Part of a small language model's weights: 206M tokens.
Each number is 128 + 24 x the weight over its row's rms, rounded and kept within 0 to 255. Layers, rows and columns count from 0. The size above them is the row's rms in percent of the matrix's.

# layer 9 attention key, 192x192, rms 0.0882, rows 44-60, columns 96-191
size [ 99 101  92  97 113 101 103 111 101  99  99 103 107 108 110 103 120]
[[133 142  89 105  83 110 170  92  75 173 149 123 147 142  99 187 138 132 110 108 147 132 133  97  91 157  92 119 145 159 119 165 147 154 134 173  92 101 145 129 126 149 159 119  82 117 122 100 138 122 125 129 147 126  98 123 114 115 177 147 143 145 141  98 101 131 150 123 167 141 115 148  94 167 117  99  76 109  95 134 130 106 123 159 152 131 139 102 140 123 122 124 153 126 144 149]
 [170 141 160 128 160 112 127 190 163 132 183 123 178 107 179 127 113  89 143 156 120 137 141 122 126 134 132 126 143 140 130 139 154 134 146  98 120 147 111  88 112 100 114 138 118 166 153 120 129 132 149 126 160 104 100 133 100 115 122 143 166 144 122 126 135 151 133 132 120 134 149  66 134 160 156  96 126 125 141 123 111 166 147 105  95 113 123 169 118 152 115 156 127 146  77 141]
 [152 172 105 114 123 120 147 100  90 123 188 141 126 155 163 119  94 112 139 142 125 144 145 112 118 118  83 146 157  92 137  78 117 120 155  69 104 143 123 142 112 117 144 127 141 140 116 120 133 133 151 105 128 110 134  98 140 129 113 108 142  92 110 143 132 132 152 151 135 102 182 153 152 139 147  95 137 125 115 166 164 102 169 124 122  89 167 139  93 146  97 138 119 154 146 143]
 [111 188 127 134 128 133  86 117  93 121  70  96 105 120 155 164 119 145 151 143 118 115 104 125 109 162 121 119 121  88 137 112 167 100 144 127 131 118 143 116 151 146 122  79 120 136 117  83 148 120 126 129 107 130 155 102 116 134  78 110 109 130 128 122 127 168 112  86 125 129 127 154 130 164 115 151 113 120 107 162 160 123 115 110 102  70 151 166 189  95 154 104 133 120 169 128]
 [159 109 169  79 130 166 166 142 135 145 146 158 150 178 124 120 114 113  96 128 155 147 116  61 102 111 151 149 159 143 158 158 130 132 155 150 120  99 126 157 127 128 115 138  99 106 119 136 173 133 119 149 142 105 116 105 151 136 152  95 127 126 118 126  83 144 150 116 125 132  80 122 102 143 118 123 131 110 130 156 128  88 142 105 193 163 106 126 129 102 109 151 121 107 143 133]
 [141 112 145 144 114 103 141 148 120 123 142 106 127 126 104 118 161 131 150 120 138 115 169 168 121 131 102 154 104  84 111 118 146 112 151  88 148 129 129 160 173 132 128 143 146 125 112 138 132 149 166 125 108 159 141 135 110 128 128 171 172 168 148 110 150 147 160  81 116  65 126  91  98 108 108 127 143 138 139 112 109 153 125 148 120 108 152 157 109 169 155 118  88 104 130 109]
 [ 97 131  94 131 126 142  90 138 136 132 138 117 135 155 136 113 129 119 133 138 147 143 149 112 123 130 142  71 109 136 111 130  78 159 134 111 124 120  87  98 133 132  99 101 116 136 156 150 176 138 141 140 130  97 122 134 132 130 136  94 105 110 128 136 158 137 131 127 147 173 102 146 108 166 124 149 101  81 141 178 158 179 104 122 148 129  94 154 171  98 134 122 195 114  95 134]
 [126 104 107 120 169 119 173 128 109 147  91 126 124  82 149 149 130 143 145 109 126 113  82 104 160 124 128 177  96 112  75 102 119 119  85 112 137 132 155 146 143 123 120 137 108 111 109 117 102 146 104  89  84 114  87 104 172 128 132 137 140 130 111 147 125  82 118 157 131 150 160 142 140 113 134 109 114 120 134 112 138 141  95 141 143 122 193 107 140 108 149 143 126 175 127 109]
 [129 120  98 111 125 134 148 194 170 127 149  87 104  74 156 112 137 114 164 128  98 121 114 119 170 130 108 110 165 152 108 121 124 135 109 123 115 112 103 138  88  91 129 117 147 139 144 110 116 118 143 139 124 101 133 148 118 149  84 121 117  84 112 144 155  98  67 129 114 125 152 120 125 137  85 104 128 101  95 121 174 138 156 122 129 111 133 130  98 105 160 163 135 121  52 103]
 [128 127 115 129 141 114 140  87  87 111 156 114 133 141 100  89 163 124 134 112 114  86 144 124 131 161 104  95 134 153 181 108 142 116 139 115 127 138  82 119 141 127 130 174 124 147  97 125 151 121  92 147 161 109 112 137 162 129 118 131 140 139 137  96 113  85 127 139 118 120 100 156 140 139 102 138 187 159 129 129  76 115 150 100 114 129  78 156 141 111 153 141 119 215 136 119]
 [122  99 155 116 135 147 100 150 130 152 118 134 135 120 140 139  85 150 150 119 157 196 106 120 126 112 142  96  99 118 139 144 143 131 115 104 143 104 123 131  91 147 150 112 152 114 135 120 121 100 124 148 133  94  48 110 108 120 142 175 119 112 154  90 118 128 117 124 104 179 147 152 115  87 130 129 131 134 139 141 134 120 151 157 165 106 108 175 130  90 120  92 116 136 169  75]
 [122 119 136  77 122 160 138 161 119  78 116 115  80 134 114 123 114 180 113 135 146 111 104 150 141 158 117 110 149 140 151 119 138 157 130  81 153 159 150 163 139 151 139 136 123 103 173 107 101 128 114  98 130 142 105 151 103 122 107 135 138 130 126 137 127 120 117 157 153 118 178 126  93 147 122 134 136 117 128 114 125 121  87 118  94 134 156 143 119 141 150 119 160 139  91 145]
 [121 148 160 109 165  69 129 142 156  64 145 104 119 127 146 138 136  90 114 105 148 123 106 122 106 130 147 111 105 121 111  99 145  85 140 122 136 123 125 145 103 138 120 130 111 114 136 170 130  98 130 122 100 110 116 165  52 126 127 151 100 125 131 130 188  93 125 103 108 116 126  80 155 138  95 100 105 140 128 147 148 133 147 140 103 119 104 158 135 107 118 146 122 123 100 119]
 [149 137  94  93 130  94 120 127  98 136 101 115 114 140 136 122 161 126 131 116 119 117  82 135 124 110 127  90 129 145 137 104 121 181 126 144  67 113  78 150 146 158 134 148 129 156 110  91 104 162 121 108 108 136 127 105 146 141 106 141  82  72  81 121  86 126 115 143 145 152 108 160 122 151  93 161 119 134 130 121 135 145 144 141 151 151 159 134 108 141 120 155 142  85 126 170]
 [168 104 130 146  97 143  99 143  96  94 121 164 134 128 108 147 122 122 157  89 143 179 135 129 134 103 141 172 132 156 117 124 142 115 136  82 115 126 122 164 115 105 105  94 126 181 120 155 147 130 107 164 129 149 143 136 144 101 139 120  68  95 104  72  84 143 148 138 118 139 134 164  86 127 129 124 128  94 167 119 116  83 136 144 144 129 103  95 148 118 115  74 147 171 128 157]
 [152 116 147 126 159 152 124  78 117 197 118  78 125 135 106  91 149 160  97 145 114 146 120  97 159 132 158 107 116 117 129 116 137 153  67 130 125 107 111  88 185 109 131 114 102 164 139 107 135 141 130 147  94 107 103 100 157 150 131 103 153 128 136 167 121 171 162 137 103 115 165 116 134 164 126 130 113 141 144 105  92 117 147 121 128 143 117 153  89 118 116 153 105 150 149 134]
 [168 109 153 145 104 113 126  97 132  85  62 140 139 151  96 140 145  94 128 128 146 151 160 122 115 155 142 123 163 165 143 113 155 160 144 154 148  80 102 169 142 107  82 141 127 147 108 137 157 119 180 172 149 170 125 122 139  91 143 173 113 124 122 138 109  96 152 115  91  75 132 140  54 138 110 167 120 142 120  93 126  70 124 113 146 158 127 128 156  91  98 149 141 135 148 131]]
# layer 9 attention query, 192x192, rms 0.089, rows 45-60, columns 96-191
size [ 94 108 102  94  97 101 102 106 100 107 100 102 104 116 104 105]
[[142 118 125  86 104 141 117 130 180 103  70 126 105 136 129 137 114 102  98 151 115  99 101 112  75 132  83 136 144 111 113  98 134  96 130 153 129  98 181 193 134 189 124 115 118 132 137 154 130 159 115 120 141 135 116 137 123 174 108 102 134  89 143 134 104 139 133 148 127 109 124 128 166  72 142 136 115 110 133 139 121 124 148 133  90 151 106 126 145 120 134 143 172 175 127 127]
 [139 113  89 134 175  77 126 161 153 117 125 110 147 151 120  94 132 118 156 148 127 112 162 123 127 143  88 130 106 112 147 124 115 160 180  81 118 124 160 136 112 129 144 103  99  89 106 149 159 133 106 145 169 141 110 110  87 150 122  99 154 123 146 119 109 147 136 105 153  95 166  73 160 100 110 159 139 100 125 122 139 160 133 115 114 151 134  82 122 148 128 151 118 140  74 136]
 [114 135  91 124 127 133 159 152 121 128 137 101 165 110 162 165 102 142 120 132 168 137 102  76 167 111 149 115 128  97  91  98 122 163 127 110 129 111 159  99 104 110 130 116  89 119 180 125 110 159 157 116 150 105 118 165 133 108 121 106 127 152 122 105  99 159 113 139  93 105 106 124  93 122 133 155 121 167 139 106 137 101 143 116 122 155  73 141 129  86 149 109 146 180 114 105]
 [113 106 177 129 133  81 161 123 111  91 113 141 161 126 127 136 160 125 100 131 126 128 168 129 168 152 120  89 110 130 172 138 143 128 157  98 105 133 113 110  79 155 152 168 150 126 181  79  93 100 108 115 121 103 127 168 120 110 150  89 103 136 143 148 153 111  94 133  93  73 139  93 111 125 138 121 104 139 131 105 129 101 120 160 144 143 145 128 175 140 129 147 102 132 130 117]
 [126 143  79 129 140 114 149 129 116 154 157  89 123 153 132 154 110 173 126 107 132 153 123  65 110 117 126 144 132 131 153 162 133 129 110  87 103 114 148 144 163 116 107 103 110 112 114 104 136 106 125 120 122 108 103 100 130 105  97 133  77 119 102 109 131 140 106 154 141 123 135 116 156  82 108 104 120 165  70  69 165 127 134 144 111 108 137 120 158 116 116 123 114 143 105 104]
 [148 113 120 117 126 117 115 146 153 172 105  78 168  84  92  90 185 154 112  76 115 109 137 122 156  98 130 133 131 122 118 170 123 161 150 110 118 109 110 150 160 125 101 131 113 133 103 100  96 129 100 165  82 125  86 135 117 154 128 125 114 119 155  92 138 104 104  90 152 140 156 140 114 119 125 139 148 160 154 140 102 131 130 121 122  97 117 111 122  75 162 113 136 116 169 142]
 [ 99 118 124 125 108 125 138 132  98 103 136 151 109 157 165 138 123 124 167  57 121 152 130 110 105  78 120 160 143 113 137 116 151 101 106 139 111 118 124 106 161 153 116  92 183  86 103 106 116 129 113 116 112 143 155 120 111 148 137  87 140 133  99 156 131  97  96 120 127 126 122 102 134  65 177 121 145  96 116 109 115 136 153 115 133  86 130 155 124 155 114 149 152 105 159 132]
 [145 165  88  78 133 136 136 113 110 159 103 109 145 113 111 141 127 126 116 130 128 115 161 132 150 119 120  95  83 165 146 189 158 150 100 115  66 114 145 142 101 143 108 115 127 145 151 119 133 124  98  90 154 129  88 178 165  90 157 128  96 131 157 126  90 120 136 119 128 123 110 116 160 123 150 127 125 106 118 123 137 150 120  91 134 136 108 143 128  94 131 116 132 117 119 173]
 [128  94 140 107 108 154  92 141 146  96 143 160 119 139 111 146 130 132 107 108  94 148 135 119 115 118 155 164 171 148 130 131 116 159 125 108 140  95 112 119 135 147 120 165 165 117 145  86 119 130 139 116 146 108 143 144 138  74 103 150 177  97 112 116 107 175 138 104 150 125 129 131 150  58 130 112 134 108 159 127 146 133 135 148 163 168 145 161 103 131 114 125 177 164 113 112]
 [146 115 164 134 100 120 162 158 135 121 112 165 130 120 109  89 120 108 113 112  71  99 113 131 152 141 149 132 130 165  84 155 145 101 107 150 165 118 118 118 100 120 128 135 100 134  96 121 138 150 114  96 111 143 151 145  87 130  75 121 150 116 112 143 128 128 164 137 160 112 125 117 140 127 112 108 177 125 147 148 105  96 123 157 108  88 125 145 119 121 105 133 141 166 140 135]
 [147 115 144 117 147 126  75 132  95 151 127 158 126 133 114 122 100 131 161 135 127 143 136 119 136 176  97  86 111  97 111 114 145 117 121 134 133 131 167 171 140 100 173 156 102 125 138 139 135 103 142 181 145 139 152 152 169 103 148 121 141 155  73 114 138  97 119 133 138  84 149 117 135 126 130 106 111 141 154 125 108 138 153 148 127 151 107  87 132  99 137 124 146 125 119 129]
 [108 140  90 101  69 110 140 139 131 162 107  94 127 138 141 107 103 123 171 126 129 113 123 156 157 142 111 131  88 136 121 139 130 134 116  75 143 140 124 129 101 119 134 105 114 131 111 114 109  74 123  88 151 203 147 124 122 152 130 112 136 119 138 154 157 152 121 123 121 160 156 125 148 123 131 106 131 125 123 114 132 181 109 153 139 165  88 159  92 132 117 131 113 133 136 182]
 [ 95 143 206 117 156 163 113 119 112 103  85 134 170  97 132 124 172 122 144 125 136 146 127 126 121  89 152 122 140 120  86  99  97 127 161 140  96 112 104 112 156 135 163  92 140 127 109 150 140 159 166 126 130 105 135 151 122 151 132 144 104  85 111 125 166 111 150  85 114 142 122 137  90  96 144 156 150 110 158  88 102 144  87 111 111 104 135  98 141 113 114 135 137 131 108 153]
 [139  98 167 147  99 125  52 117 141 105 102 131 167 132 104 146  90 155 100 119 155 162 154 107 100 138 149 137 151 107 129 101 152 117 121 142  94 138 117 161 115 126  93  70 163 103 128 129  93 124 152 112 143 142 113 139 146 108 149 111 147 146 109  88 133 163 134 111 113 130 105 100 121 107 151 146 167 152 164  82 150 138 106 147 122 137 111 129 174 124 143 125  81 152 135 165]
 [104 112  97 119 109 195 145 147 102 135 130 151 118 119 169 133 129 118 138 133 134 116  69 129 146 132 113 153  99 166 134 124 119 163 154 144 118 201 121 112 102 145 161 147 159  94  96 158 152 134  94 117 135 109 154 111 128 108 125 135 130  93 155 132 109 138 109 153 131  84 118 163 127 114 115 137 153 117 169 122 110 128 149 109 160 141 141 152 125 100 106 121 120 172 109 173]
 [125 124 162 105 115 136 136 159  89 101 112 135 128 135 106 135 126 131 122 126 114 140 107 132 119 111 152 130 135 134 117 190 135 127 165 148 126 141 123 104 149 125 128  95 146 121 104 145 137 135 110 126  96 128 128 143 110 141 126  86 130 161 126 101 129 140 118 142  55 110 144 134 108  84 126  81 144 164 109  93 138 108 137 135 151 158 110 159  86  94  89 162 154 191 114 130]]